Part of a small language model's weights.
Size: 11 layers, width 160, 5 heads of 32, MLP 640 GELU, vocabulary 2048, 8.3M parameters.
Architecture: RMSNorm after residual sums in early layers and before blocks in later ones, rotary positions, no biases in attention or MLP, embeddings untied during training, normalized queries and keys, local attention windows, shifted keys, gated attention, a norm on each head, value embeddings, hashed n-gram embeddings, a smear gate, short convolutions, capped logits.
Training: a variant of Adam for these matrices, 111M tokens.
Each number is 128 + 24 x the weight over its row's rms, rounded and kept within 0 to 255. Layers, rows and columns count from 0. The size above them is the row's rms in percent of the matrix's.

# layer 2 MLP down (transposed), 640x160, rms 0.0849, rows 344-386, columns 80-159
size [ 94  79  96 102  86  91 101  90 104  85  85 102 121  84 103 111 104  96  91 102  87  91  89  87  99 114  90 106 115 102 107 107  83 105 109 119 133  86 122 108 110  89  93]
[[138  95 121 126 152 169 155  84 153 122 124 140 125 120 116 168 100 162 108 135 108 134  92 103 151 117 175 142 112 161 129 144 121 106 111 113 118 120 132 135 126 174 161  92 159  95 109 140 158 123 120 150 156 139 101 121 125 135  45 148 133  92 111 138 142 150 131 129 133 141  93 153 147 132 146 147 145  99 119 125]
 [149 154 111 129 129  91 141 134 155 102 131 135 115 141 111 127 136 164 119 138 121 152 109 110 150 117  86 144 149  99 175 120 142 109 138 109 110  75 110 143 134 106  90 130 105 127 100  79 165 107 135 137 114 143 131 106 118 157 138 161  93 140  85 120 108 132 109 120 108 126 114 160 102 108 130 140  88  86 133 138]
 [158 158 155 123 121 152 117 131  91 129 148 150 111 165 145 148 118 121 132 114 126 109 160 149 125  94 118 154 135 129 133 140 136 151 128 134 148 100 129 100 133 127  86 135  89 121 153 129 136 110 121 139 136 172 154 155 119 141 116 112 127 118  82 129 131 137 107 139  75 187  85 169 176 100 151 114 120 112 171 165]
 [ 76 134 147 112 133 145 108 152 141 125 160 144 129 145 137 101 135 131  85 184 141 105  92 167 123 119 115 146 176 140 158 150 109 128  79 157 126 142 132 129 166 119 130 132 131 113  98 156 121 129 139 103 110 116 166 115 145 126 149 137 139 117  81 112 108 142 167 156 159 104 116 152 127 158 128 139 174  85 128 126]
 [116 131 144 131 149 129 119 120 112 103 146 126 104 162 138 113 148 120 167 156  87 107 101  92  94  60 108  98 129 141  94 134 157 100 108 111  93 123 120 119 117 101 129 156 138 123 120 104 191 115 155 159 123 191 115 115 103 119 107 105 125 123 167 122 133 127 100 140 121 137  90 129 175 143 123 128 102 129 114 124]
 [144 137 149 134 174 130 140 112 113 101 159 136 187 127 163 128 132 109 171 122 113 182 116 105 169 114 147 100 119 103 112 141 157 160 130 130 145  51 105 146 138 159  99 149 133 125 138  99  81 127  89 114 131 172 136 135 153 137 144 137 103 146 136 108 130 127 136 135  95 111  97 123 117 109  78 111  83 153 122 140]
 [142 138 119 124 192 106 129  73 106 133 159  87 188 141 162 142 102 146 126 149 128 160 120  97 161 147 113  70 121 129 109 141 131 149 149 132 128  95 110 102 176 120  83 139 136 126  68 132 123 139 107 151 142 145 137 158 109 114 119 141  88 136 120 102 149  98 102 128 128 159 118 116 136  96 154 143  73 170 115 140]
 [137 148 111 100 153 113 156 174 117 127 128  98 134 110 140 106 131  99 140 108 109  90 105 151 104 141 172 105 160 130 165 159 109  93 159 158 132 147 131 157  96 120 123 134 103 148 142 121 109 121 151 175 107  74 147 161 123 112  97 166 155 112 171  83 124 112 107 134 173 111 154 143 152  95 124 194 146 117 158 112]
 [162 136 152 114 115 132 140 159 123 105 134 161 121 106 131  90 110 122  90 153 180 164 127 131  87 137 125 118 136 138 135 150 148 119  98 123 114 115 137 123 130 121 112 149  97 123 143 122 129 110 127 100 114 105 129 126 112 154 157 119 121 114  73  90 126 135 121 107 140 144  91 143 170 119 145 115 148 138 109  99]
 [116 128 131 153 120 146 103 131 116 142 105 125 156 146 161 135 142 151 127 121 136 108 130 113 111 144 132 132 122 108 142 121 177 155 140 102 209 145 135 137 135 130 168 148 144 134  94  99 137 161 114 136 103 142  98 100  97 136 152  99 120 134 131  98 162 131 144 129 135 120 149 158  72 136 117 120  92 130 110 145]
 [117 184 135  91 144 138 107 121 151 109 156 142 125 155 155 107 104 110 154 123  99  86 133 121 110 119  97 111 102 140  41 115 110 134 139 150 162 106  93  91  96  83 119 131 122 128 123 138 173 110 151 108 149 139 144 153 113 102 167 126 114 147 187 149 130 155  91 127 123 119 103  88  93 129  94 145 180 132 116 140]
 [110 146  95 108 113 163 184 128 125 149 107  82 123 145  97 131 125 161 118 139 153 122 130 140 130 141 164 153 132 160 133 143 166 164 181 105 138 118 136 123 165 153 115 122 117 161 112 109 172 115 113 125 108 127 147  85 101  81  81 104 123  93  91 118  87 147 138 112 119 173 124 184 116 131 171 128  87 142 126 149]
 [155 157 105 149 124 100 165 112 115 127 114 129 110 143 103 114 157 132  99 139 132 111 130 141 108  80 144 134 178 177 171 137 143 149  82 138 161 134 101 146 118 107  94 172 123  95 162 109 140 142 135 130 126 130 129  61 132  84  98 102 188 110 114 106 129 142 147  87 121 124 161 145 129 158 149 121 131  90  85 135]
 [ 93 131 108  83 124 156 100 123 117 119 134  95 156 101 106 131  87 132  84 130 134  90 120 142 119 100 101 127 109 133 137 111 142 108 114 153 111  86 127 108 164  80 123  63 110 149 177 140 108 118 143 166 142 110 123 165 117 122 158 139 173 141  88 143 127 153 130 106 115  94 119 110 178 132 107 155 134 130 144 113]
 [116 126 113 125  71 148 159 109 131 139 114 143 126 118 126 159  74 109 134 128 180 121 128 108 117 125 137 126 148 173 127 104 172 135 112 169 163 165 156 119 114 193 111 138 123 154 136 123 149 130 133 146 111 158  87 143 131  96 163 113 136 145 150 122 174 135 105 144 158 148 152 116 130 140 128 140 102 144 108 112]
 [115  96 111 169 113 152 125  93 160 113  96 123 114 115 160 151 120 131 127 119 109 146 124 157 141 157 134 107  94 134 135 118 105  98 181 119 103 140 111 104 129 132 155  69 113 137 107 131 140  99 172 178 128 162 125 115 129 126 123 125 112 156 160 135 124 114 137 141 133 148 102 136 105 148  83 158  82 134 130 115]
 [182 115 167 182 127 137 126 120 112 100 175 116 131 129 144 150 100 173 110  92 127 106 147 129 136 141 109 114 156 131 142  86  96 122 101 181  86 119 116 140 107 149 141 135 132 163 122  98 142 131  79 120  89  88 170 157 102 134 135 124 116 120 134 127 110  95 156 149 117 167 130 138 142 108 131 137  88  86 124 109]
 [153 172 161 119 147 118 121 144 111 105 140 104  81 165 144 114 122 124 173 149  98 119 147 115 118  52 141 105 110 159 124  78 121 123 104 142 144 137 122 141 118 126 153 122 125 105 160 141 171 124 165 104  74 156 148 121 139 118 133 142  64 121 206 183 112 136 120 119 150 109 121 115 146 154 115  86 168 138 114 126]
 [153 110 141 123  83 143 120 159  88 119 102 132 130 186 131 125 108 100 128 119  97 128 150 125  96  99  82 124 138 159 117 129 152 139 148  92 138 117 141 139 131 102 129 136 124 128 119 163 135  95 126 136 129 183 150 170 128 142 140  81 137 103 169 153 153 101  98 148 129 131 102 157 133 135 125 136 127 143 169  97]
 [105 110 139 160 112 139 104 127 125 116 131 137  62 149 172 116 100 193 127  81 122 102  99 128 155 143 147 169 133 124 145  91 105 172 124 170 117 136 104 129  72 130 138 173 125 126 107 161 141 127 179 112 198 118  94 143 107 130 129  99 110 129 206 125 121 102 113 139 119 133 105 132 116 126 121 123 124 149 120  88]
 [120 107 128 157 136 104  97 140 130 115 155 113  88 126 169 103 129 150 105 156  88 116 116 103 122 107 146 137 155 116 123 158 139 133 134 160 119 115 136 110  90 109  97  68 133 127 101 108 112 120 160 155 110 148 141 152 126 135 161 179 196 109 100 141 115 114 115 156 129 104 116  85 121 121 166 142 126 117 123 121]
 [121 125 153 156 123 121 184 173 137 161 150 102 122 110 149 123 156 120 149 129 136 125 139 136 125 122 149 146 141 155 149  85 153 145 113 127 134 124 161 158 141 119 149 121 127  96 126 109  74 124 169 110 140  94 112 149 108 131 104  97 149 150 101 101 150 141 145 140 123 142 117  61 101 115 129 166 140  89 145  83]
 [157 134 141 140 119 127 142 100  69 106 186  96 135 154 140 139 148 148 128 109 175 130 148 128 110 138 159 142 145 103 124 115 173 155 138 102 143 168 110 128 146 157 162  64 114 151 153 136 101 113 157 119 128 148 124 150  88  87 142 148 108 147 121 104 108 130 115 155  84 132 141 152  92 153 137  94 141 142 140 153]
 [140 132  70 152 129 154 102 150 145  95  95 121 120 129 139 132 110 114 164 101 113 122 158 132 118 123 142 100 124 111 139 119 125 112 166 108 122 114  96 125  99 141 158 125 142 118 140 121 151 117 127 168 132 198 144 182 114 124 168  81  80 189 241 124 155 120 130 128 152 126 118 156 113 135  96 125 125 120 113 114]
 [144 168 133 101 103 118 150 106 113 123  95 116 119 104 151 146  83 127 117  92 123 122 130 112 111 106  99 106  74 109 122  95 149 141 170 123 146 154  98 155 124 142  88 136 103 123 140 145 184 142 153 168 160 108 134 166 172 162 146  73 159 127 131 125 101 168 118 123 129 102 152 105 116 118  94 153 120 130 149 117]
 [ 88 150 114 164 143 137 110 139 121  90 128 123 127  79 114 158 130 127 153 135 104 102 116 132 139 121 134  98 120 156  82 147 164 106 118 104 121 153 115  86 155 101 135 151 122 117 198 117  94 117  98 146  82 131 137 151 143 113 111 157 149 140 116 128 157 143  92 122 141 130 163 131 128 169 147 112 122 146 103 120]
 [161 144 144  53 106 167 142  81 134 129 114 149 134 151 146 151 129 142 123 112 161 112 139 142 116 114 181 129 116 120 121 111 102 158 115 155 102 108 104 103  95 137 116  77 106 110 132 110 116 128 143 158 123  99 153 121 126 129 132 153  96 129  83 156 111 163 138 115  94  89  84 107 122 127 105 118 171 108 128  98]
 [104 155 146 137  95 143 165 147 139 175 133 108 109 121 129 139 134  94  68 121 138  96 118 148 109 111 101 158 155 114 149 161 132 125 164 144  91 152  45 110 139 111 126  82 130  99 119 123 162 134 165 148 131 148 129 133 128 107 131 154 127  92  84  70  90 132 139 167 123 142 109 152 154 168 146  98 126  86 148 103]
 [104 138  89 113  97 127 103 126  93 139 126 153 169 149 124 175 133 108 136 169 173 133 123 148 143 153 141 123 129 113 177  91 111 104 120 149 105 118 128 104 138 140 125 154  93 136 131 135 128 140  94 100 156 102 153 104 113  99 144 118 102  81 112 126 127 150 127 147 150  84 153 141 132  96 118  75 123 100 131  80]
 [120 134 172 125 107 137 112 142 124 158 100 114 145 121 105 119 113 140 147 111 137  94 122 104 107 122 120 122 107 103 115 150 125 118 136 165  71 121 130 127 107 106 113 153 119 162 113 127 138 151 182 145 111 181 141 146 128 115 148 161 135 126  97 112 119 136  79 162 147 112 108  95 111 151 123 114 167 152 124 108]
 [125 122 104 125 119 122 121 157 167 118 156  94 116 156 161 153 164 142 117 160 103  97  94 115  96 119 166 112 157  83 115 124 104 103 139 112 124 184  94 124  93 115 125 100  99 152  77 157 107 119 150 154 151 140  89 116 175 153 134 117 131 121 137 133 147 154 142 153 162 116 167 154 115 151 143 149  76 141 146 159]
 [118 123 105 127 141 134 121 132 169 119 158  97 122  97 111 106 119 111 155 155 120 125 155 112 149 123 133 135 168  90 125 153 141 121 143 104  84 152 175 151 152  96 113 163 109  99 159 148 151 138 184 121 120  81 134 112 145 137 142 112 136 111  86  97 109 121 168 111 131 126  73 120 153 131 177 186 126 140 138 101]
 [133 128 157 113 157 167 138 130 135 114 120 115  88  84  99 186 122 140  90 150 145 103 164  88 129 145 111 114 140 161  93 151 154  87 157 140 146  97 169 104 137 131 143 150 144 139 107 134 130 119 107 142 147 112 136 124 129 172  99 142 117  84  81 139  98 119  80 115  95 123 171 103 159  59 105 157 131 111 137 105]
 [121 205 138 119 145 114 146 119 109 123  90 136 145 160 155 138 187 150  89 152 116 131 129 107 101  83 154 102 128 139 125 172 122  90 149 127 111  88 120 175  89 146  66 137 110 110 132 157 115 119 137 139 132 107 116 110 159 133 164 164 142 138 124 105 134 135 124 134 142 116 105 145 128 154 143 123 116  97  93 143]
 [ 97 174  95 137 143 106 140 155 178  84 114  92 121 109 143 148 131 101 103 132 108 137 120 140 117 123 101 130 142 122 135 151 132 116 115 124 118 146 108 141 116  99 116 109 144 142 143 117 146 150 100 153 144 137 106  97  98 110 145 167  75  57 131  89 133 121  91  98 125 146 121 132 123 182 145 128 132 108 105 114]
 [ 95 135 136 116 153 100 119  91 165 127 119 141 133 117 122 125 157 148 112 107 123 138 126 121  79 102 118 110 160 133 123  87 110  82 128 194 111 122 120 151 144 106  95  88 154 142 114 156 150 116 109 142 147 124 141 133 110  79  99 163 117 111 116 133  99  90 175 119  59 105 141 104 132 133 126 145 143 141 139 150]
 [114 168 107 101 112 131 152 108 136 138 115 187 132 142  94  76 119 115 155 126 145 191 144 105 154  92 104  82 122 129 130 105 137 137 144 130 162 134 149 113  79 128 144 145 143 120 127 131 148 172 122  95 129 187 133 132  96 116 143  93 107 126 121 123  84 120 125 129 100 129 128 126 139 149 122 108 152 134 165 156]
 [121 155 141  94 150 203 124 128 171  71 112 138  76 130 196 140 114 103 152 119  68 101 134 143 130 135  98 106 102 140 149 109  99 117 139 148 145 103 137 107 154  94 137 146 140  97 124 107 101  98 127 146 152 116  65 129 134 157 113 138 128 162 125 124 116 123 144 114 112 135  92 118 161 111 130 139 119 138 154  81]
 [119 128 119 106 138 111 125 181 146 112 168 155 120 117 131 124 146 116 112 172 131  92 128 112 100 139 123 150 135 112 136 117 116  96 111 147 136 174 126 107  99 133 126 156 116 143 162 106  99 107 149 142 125 122 148 125 149 147 147 149 142 159 113  90 129 164 144 114  87 120 138 106  55 128 110 184 147 140 106  72]
 [127 102 144 156 129 145 169 133 170 160 173 123 152 114  98 102 163 128 118 137 133 140 114 133 129 116 170 154 146 147 117 146 148 110 109 147 113 159 134  94 117 158 102 132 110 125 137 110 140 151 175 137 156 148  79 146 131 115 108  88 111 106 129 140 106 132 120 115 164 109  71 130 104  94 105 172 107 109  98  90]
 [115 104 188 150 161 131 125  95 145 161 139  88 134 131 119 136 130 127 134 124 121 152 133 112 167 128 149  95 133 125 137 103 136 129 136 126 144  88 112 136 137 137 115 119 162 155  72 114 101 167 123 140 159 155 137 166 139 157 139  72 106 174 115 132 177 110 130 104 142 122 149  82 129  82 101 135 115 166 164 145]
 [ 83 139 145 179 104 110 132 119 137 124 152 131 149 128 129 131 113  96 124 105 158 146 148 144 160 129 137 124 134 148 101 154 131 129 114 130 140 183 136 154 180 158 151 133  75 125 136 145  95 133 122 169 153 169  90 165 105  92 165  90 124 140 111  83 131 157 138 117 131  90 124 120 154 106 148 146  99 162 171 124]
 [153 111 122  88 151 112 165  98 106 114 155 124 102 178 135 116  81 128 141 124 151 125 158 156 157 150 129 158 136 126 169  85 156 127 135 107 112 184 123 143  80 135 119 103 136 111  89 116 137 154  91 121 121 138 155 152 156 126 124 109 143 176 155  83 127 136 131 133 142 139 144 140 122 111  94 121 128 160 175 119]]
# layer 2 MLP up, 640x160, rms 0.088, rows 345-386, columns 80-159
size [ 92  97 103  93  93  99  94  99  93  88 102 108  92 102 104 104 100  98 102  94 100  95  91 100 103 100  98 104 104 103 102  92 103 105 103 126  92 106 102 106  90 101]
[[158 125 122  98 127 121 146 143  78 151  52 102 166 109 118 156 154 143 148 143 176 165 133 128 151  99 128 140 171 124 137 100  91  97 122 147 164 127 148 163 133 117 118 144 123 130 107 140 147 138 129  84 181  85 101 123 141 125  87  97 121 117  95 173 110 118 142 130 105 122 158 177  96 115 133 162 132 173 143 152]
 [123  88 106 129 135  79 181 111  88 112 162 137 150 135 122 121  90 153 131 123 104  99 137 130 178 148 103 144 136 141 151 139 149 130 142  73 102 148 114 165 131 118  73 131 120 131  88 116 116 120 128 154  97 113 164 125 133  93 123 123 142 131 131 161 128 156 131 128  67 115 140 123  94 187 119 112 107 118 117 135]
 [115  96  66 125 136 138 130 137 136 155 145 123 115  97 117 145 132 123 129 120 141 106 159 145 154 152 161 120 124 149 105  92  70 118 110 131 127  95 119 133  81 109 128 136 121 150 146 102 109 143 146  62 107  87 150 174 147 133 143 118 106 154 107  87  87  87 125 105 130 150 136 143 113 142 148 133  85 108  95 121]
 [126 141 115 168 123 118 153 135 125 125 138 166 137 127  87 172 154 157  78 137 177 144 129 125 166 112 133  97 148 113 170  97 111 182 102 136 130 142 132 153 133 149 153 144 111 112 168 121 129 162 126 126  83 138 138 129 121 116 120 139 139 103  75 125 109 148 148 150 144 135 154 139  82 136 170 114 122 119 116 118]
 [153 140 154 100 128  70 146 156  84 134 130 103 199 114 159 124 129 149 130 150 109 117  97 117 162 110 150 107 147 103 134 110 116 110 178 108 113 156 129 140 130  87 176  98  73 155 137 143 135 132  92 105 130  99 112 143 111 160 113 111 130 120 127 158 110 177 159 132 167 104 126 151 165 146 135 156 155 148 135 142]
 [ 90 122 166 125 133 106 168 149 103 155  95  89 159 122 137 134 145 129 166 150 109 147 112 135 139 133 156 141 126 105 134 126 154 121 171 147 117 112  79 124 102 163 132 102 186 126 103 145 100 142 142 102 151 111 173 147 160 181 144 111 121 131  93 117 147 171 128 119 126 119 127 141 153 151 134 141 150 136 101 112]
 [120  99 154 150 157 121 128 125 112 105 127 167 108 141 112 143 126 147 144 125 111  99  94 124 133 154 116 135 174 103 127  94 157 160 117 131  72  69 136  81 143 143 118 120 155 121 158 129 134 137 123 143 126  99 166  96 145 152 122 128 162 130 121 151 124 153 104 144 121 134 116 118 147  90 136 155 112 108 115  94]
 [144 136 131 185 134 128 100 133 143 163 160 117 164 128 126 158 162  79 134 115 128 135 144 134 137 181 150 111 182 158 106  76 145 133 117 135 147 138 134 122 121 119 128 174 140 140 106 173 124 143  96 111  93 117 108  88 128 180 110 139 152 149  83 136 128 169 138 143 148  93 121 137 102 112 140 120 139 130 132 158]
 [149 144 177 147 124 118 150 143  94 157 151 144 134 105 103 131 102 125 101 104 122 132  97 157 166 124 168 158 152 142 106 112 159  82 126 177 125 140  85  79 136 126 118  93 159 120 108 140 129 145 125 105 123 108 130 104 126  70 145 114 135 116 111 140 148 136 104 132 144 160 152 157 121 132 132 102 150 152  97 118]
 [ 76 104  98 125 131 135 145 147 130 153 118 132 129 107 158 151 127 109 113 146 146 100 133 135 148 171 161 131 107 161 157 136 166 151 145 117 139 101 123 155 161 168 136  89 157 113 101 171 111 134 153 136 170 110 118 110 150 156 115 152 134 134 147 115 152 151 163 105  90 117 174  98 137 180 136 134 132 107 131 114]
 [157 112 148 102 119 125 125 107 130 145  77 116 134 117 162 146 159 120  89 113 120 118 111  96 140  94 122 144 139 147  92 101  97 130 142 134  66 150 123 112 165 108 136  98 152 133 140 129 171 141 164 102 166  81 126 126 190 161  89 120 140  87  88 124 119 142 106 153 106 126 133 137 130 148 113 123 140 163 114 154]
 [129 105 119 156 174 135 122 127  86 118 142 141 108 141 140  79 141  59 149  92 127  94 119 122 126 142 108 123 146 150 100 111 163 135 114  94 172  70  87 102 156 109 152 107  99 114 110 156 123 144 107 123 140 109 107 126 113  97 104 158 142 165 126 166 159 138  69 110 117 129 158 127  96 133 187 187 118 109  82 120]
 [115  78 112  88 119 101  94 158 112 150 144 117 117 125 116 100 110  98 138  91 140 136 111 126 127  74 150 112 140 148  93 139  94 163 108 142 134 107 100 122  96 166 102 112 164 110 122 156  94 162 113 124 129 118 129 139 102 181 118 136 171 123 116 145 124 105 131 130  80  75  87 127  96 131 146 105 134  91  93 164]
 [115  56 115 113 143 101 103 126 105 194 131 126  90 123 124 110  98 135  76 138 128 130 139 115 152 168  88 121 138 142 120  94 124 113 154 122  86 118 147 114 155 128 134 113 123 128 146  95 122 150 100 126 132 131  99 113 132  97 109 145 158 117 138 123 142 153 146 160 133 157 151 110  83 116 154 124 127 152 108  85]
 [119 141 111 148 128 130  99 124 116 138 170 174 108 190 171 119 151  85 114 134 106 154 126 128 115 149 136 131 130 113  96 115 137 114 164 133 130 100 122 117 157 136 115  82 111 138 104 136  84 144 150 122 127 143 107 145 122 144 117 130 158 153 114 154 122 163 140 130  94 133 168 115 140 106 153 151 100  79  63 131]
 [143 128 145 113 176  88  92 121 122 120  96 126 120  89 152 145 148 143 181 132 167 141 152 125 112 178 107 149  98 176 139  74 140 106  95 122 166 116 151 168 140 113 108 118 131 121 123 138  95 134 167 131 137 122 117 122 144  97 115 129 105 133 118 160 119 134 100 212  94 142 126  81  94 136 144 123 101 148 113 150]
 [145 129 144 141 141 104 140 129  98 163 121 122 178 116  70 154 104 113  97 170 137 143 130 155 150 106  95 132 109 128  87 133 128 160 150 130 151 160 145 125 142 127 158 124 116 131 114 151 123 170 164 105 119 127 116 136 124 133 101 102  84 138 124 183  94 128 109 162 149  81 131 133 131 149 139 114 110 104  76 130]
 [ 99 109 163 149 142 148 135 114 131 179 105 123 163  76 156 118 125 135 113 178 135 134 133 119 167 132 116 150 171 179 128 127 131 140 169 113 118 143 109  94 116 129 124 138 124 148 114 121 161 145 150 116 141 123 100 113 151 123 103 137 142 106 130 167 150 143 135 138 155 128 111 113 100 126 126 104 103 160 129 158]
 [152 118 109 116 135 103 199 172 120 118 173 124 133 171 149 122 163 132 126 113 131 143 140 152  98 137 108 105 135 162  59 149 130 119 132 132 131 127 114 149 160  88 170 111 136 130 135 102 138 121  67  94  92 125 156 101 141  89 129 138 159 111 106 164 145 137 144 112  92 149 131 133  89 136 151 133  95 164 109 133]
 [125 133 109  91 119 128 155 119 129 173 137 130 100  86 152 108 150 146 137 130 122 134  91  82 112 136 137 111 145 192 114 118  98 144 105 116 113  79 178 142 102 153 124 126 107 163 115 129 132 147 144 137 158 105 128 112 179 120 135  90 152 174 119 125 129 136 159 102 151 106 136 159 106 137 123 133 108 123 133 124]
 [128 133  79 127 137 143 127 108 155 143  84 151 150 103 135 159 112 170 134 129 104 110 117 133 112 133 112 105 131 119 140  93 156 118 122 134 119 115 141 129 127  85 140  76 137  96 136 138 106 146 148 116 126 104 103  77 100 123 145 113 137 155 100 139 122 139 107 131 125 131 100 162 146 109 144 190  97 117  76 151]
 [155  78 103  93 135  74 150 132 135 181 103  99 128 118 142 142 142 164 134 120 124 144 104 130 156 158 147 116 123 157 112 118 139 131 121  95 133 104 166 103 172 117 123  87  95 116 144 115 142 145  98 118 127 133 159 113 116 121 147 142  47 128 116 124 147 117 119 161 152 131 126 139 135 157 126 168  91 131 141 145]
 [122 119 106 121 167 137 116 126 114 121 147 118 143 132 173 108 141 117 139 165  58 148 141 114 116 156 150 132 103 113 137  88 118 158 145  99  93 109 162 134 166  79 133 100  96 187 131 129 114 144 176 129  85 147 132 134 138 140 135 130 115 177 120 132 123 116 150 125 149 179 114 145 104 104 136 122 121 151 139 157]
 [127 112 104 137 126 135 112 165  92 132 143  92 112  89 150 107 109 122 149 127  81 133 108 129 132 134 118 121 104 187 143 103 139 124 114 130 109  87  88  98 152 107 130 123 122 139 144 146 137 138 159 123 123 115 167 123 147 122 112 157 114 101 126 143 102  97 133 115 136 118 145  87 139 157 149 154 142 115 112 169]
 [ 75 167 147 102 120 107 120 147 151 168 112 116 148 115 120 128 150 133 143 129 126 119 149 145 144 128 130  77 125 155  99 143 170  99 143 121 139 107 146 132 130 149  79 146 143 136 162 170 132 147 168  92 148  92 116 130 173 121  70 133 162 153  93 127 131 131 116 106 156 124 168 162 170 157 141 134  94 162  81 105]
 [137  98 128 144 155 102 103  70 168 124 129 127 151 146 116  99 179 149 106 140 139 157 128 115 145 127 134  92 141 138 130  93 148 153 127 135 165 155 125 135 150 125 163  97 142 127 115  94 142 137 116 105 103  96 173 160 140 170 110 178 156 100 143 137 149 149 117 153 107 125 171 127 117 152 139 147 101 104 161 102]
 [131 116 103 136 122 140 129 120  91 143  97 112 101 162 162 113 139  88 106 123 138 120 123 171 107 133 107  67  89 172 119 165 149  93 163 115  81  92 110 111 146  96 166 100 170 151 102 110 131 150 123 145 165 125 146 114 135 127 138 106 114 138  83 129  92 128 126 154 124 126 132 151 159 129 158 106 108 147 152 122]
 [132  38 146 164 166  89 117 140  91 207 141 146 126 124 155  77 131 118 161 143 148 149 108 197 122 115 119 145 108 161 108  94 137 144 121 114 139 117 130 101 134 133 155 147 138 165 118 174 130 153 109 125 154 100 134 128 164 154 136 113  91 113 132 173 149 128 112 132 112 131 169 117 151 144 105 121  91 163 114 122]
 [123 155 173 128 141 123 102 135 118 135 118 121 101  90 129  63  99 100 160 110 124  95 128 154 104 170 120 120 118 128  79 106 136 128 149 119  74 124 105 155 129  88 128 113 110 138 117 135  89 135 136 154 117 159 143 112 141 165 122 128 117 138 129 132 104 120 113 132 137 117 135 113 153 154 124 170  90 155 127 158]
 [ 89 138 109 127 169 106 154 131 148 151 127 105 121 156 117 134 159 126 121  88 130 147 128 130 121 121 104 169 175 124 133 103 146  95  99 101 124  96 158 128 140 117 115 101 118 174 117 137 107 146 152 117 117 149 133 109 103 136  91 162  94 110 113 122 100 141  76 122  94 134 119 106 164 139 125 185  99 152  97 123]
 [104 151 107 152 156  98 100 123 146 128 130 117 149 101 139 142 120 180 150 116 158  80  89  70 135 142 147 130 171 146 125 129 132  86 137 176 140  98 113 128 162 115 182 152 122 141 105 130 150 145 151 121  99  92 128 146  76 136  99 126 106 166 123 122 116 152 117 130 135 116  94 125 133 139 147 160  68  67 135 166]
 [ 75 131 164 108 150 120 149  87 118 125 125  76 137 124 135 145 167 177  81 113 163 139 117 123 114 118 105 145 150 150 132 110 146 158 155 149 116 131 148 118 131  65 113 116 105 170 156 149 108 140 109 110 148 119 140 103 106 101 136 109 112 137 119 154  97 152  94 111  97 142 130 157 149 153 135 140 117 108 129 105]
 [106 152  69 160 144 128 124 141  85 150 148 169 106 126 114 115 140 136 118 108 142 164 120 102 143  89 125 151 156 128 109  94 148 143 162 117 139 127 147 107 144 116 128 121 148 110 173 131 113 161 142 120 125  72 123 114 134 135 154 126 179 124  86 146 177 168 149 110  79 157 110 106 106  67 129  89 152 131 138 151]
 [139 169 108 163 124  91 139 143 129 164 132 104 100 141 114 104 134 143 140 106 115 140 143 166 130 131 113  92  96 126 121 122 123 129 147 107  95 152 142 135 104 122 105  63 161 136 103 130 112 144 140 142 159 133 115 118 101 151 152 111  66  88  86 133  91 142 121 173 141 150 143 124 123 178 171 175 104 148 122 125]
 [101 123 118 144 150  78 123 136 116 125  80 139 114  90 110 135 137  88 150 123 130 168 137  82 157 110 129 129 104 188  90 113 160  88 108  86 145  91 157 132 176 130 145  91 112 136 122 114 179 144 139 119 160  86 126 153 157 128 114 108 120 146  92 125 118 131 141  96 129 122 137 132 116 130 140 110  88 108 107 114]
 [148  98 129 100 192  95 149 141  95 151 117 140 149 130 141 133 106 121 108 131 108 124 125  87 145 126 148 113 118 112 131 114 132 132 159 104 143 123 147 121 138 106 161 135 151 180 157 130 108 147 106 107 117 141 147 128  95 124  93 133 109 102  95 137 110  96 105 124  63 155 159 126  61 164 173 108 138 138 127 155]
 [142  57 165 147 136 119 120 141  88 131 104 111 130  88 116 137 159  99 147  99 140 179 135 150 132 146 173 158 162 151 133 131 102 173 106 111 162 147 116 171 148 147 132 145  82 123 169 136 143 141 167 110 150 128 108  92 154 110  93 147 143 108 122 137 160 176 152 156 121 106 100 156  73 138 122 116 116  78 145 125]
 [146  92 146  67 167 108 144 104 115 180 182 140 110  98 123 138 120 128 147 139 145  96  99 124 134 110 152 136 130 110  94 123 102  88 129 125 123  79 138 115 124 134 167 137 124 127 123 126 105 142  81 142  98 112 118  80 121 121 163 113  93 169 118 120 139 134 143 137 125 137 133 121 113 118 135 162 108  93  78 115]
 [144 122 118 175 157 133 123 144 137 167 164 119 107 132 108  86 126 145 134 111 100 114 139 135 124 119 144 138 177 113 100 113 132 109 138  98  79  90 108  96 117 109 106 156  95 158 147 130 149 131 116  93 161 111 116 109 117 106 110 140 138 109 117 157  61 133  98  96 144 145 132 122 175  91 123 184  97 124  66 125]
 [143 100 160 138 125 117  95 104  82 135 151 105 202 106 123 102  91 125 108 103  98 115 107 149 171 140  92 114 119 143 136 138 146 135 210 123  95 153 151 137 137 121 121 108 127 180 116 137 128 118 113  93 156 111 126 135 141 125 116 134 139 117  77 110  99 153 127 140 126 123 152 138 111 149 146 149 144 138 124 106]
 [132  97 154 132 125 122 132 127 119 110 130 152 161 110 176  92 124 127 135 144 103  98 138 160 138 145 105 100 116 115 138 169 141 106 111 110 107  91 133 111  97 145 136 132 166 145 127  86 138 156 120 137  58 101  94 110 123 126  81 134 128 143  98 140 111  86 110 102  90  97 132 146 166 145 143 122 110 104 155 157]
 [163 165 146 114 151 127  90  81 121 109 161  97  94 111 149 152 119 124 130  97 162  97 146 161 114 115  89  96 169  97 102  93 135 134 123  77 151 137 109 117 123 121 112  96 120 134 161 105 133 134 128 142  64 131 126  85 129 105 142 113 116 118 125 123 128 160 122 183 140 114 136 132 128 137 125 109  99 158 104 129]]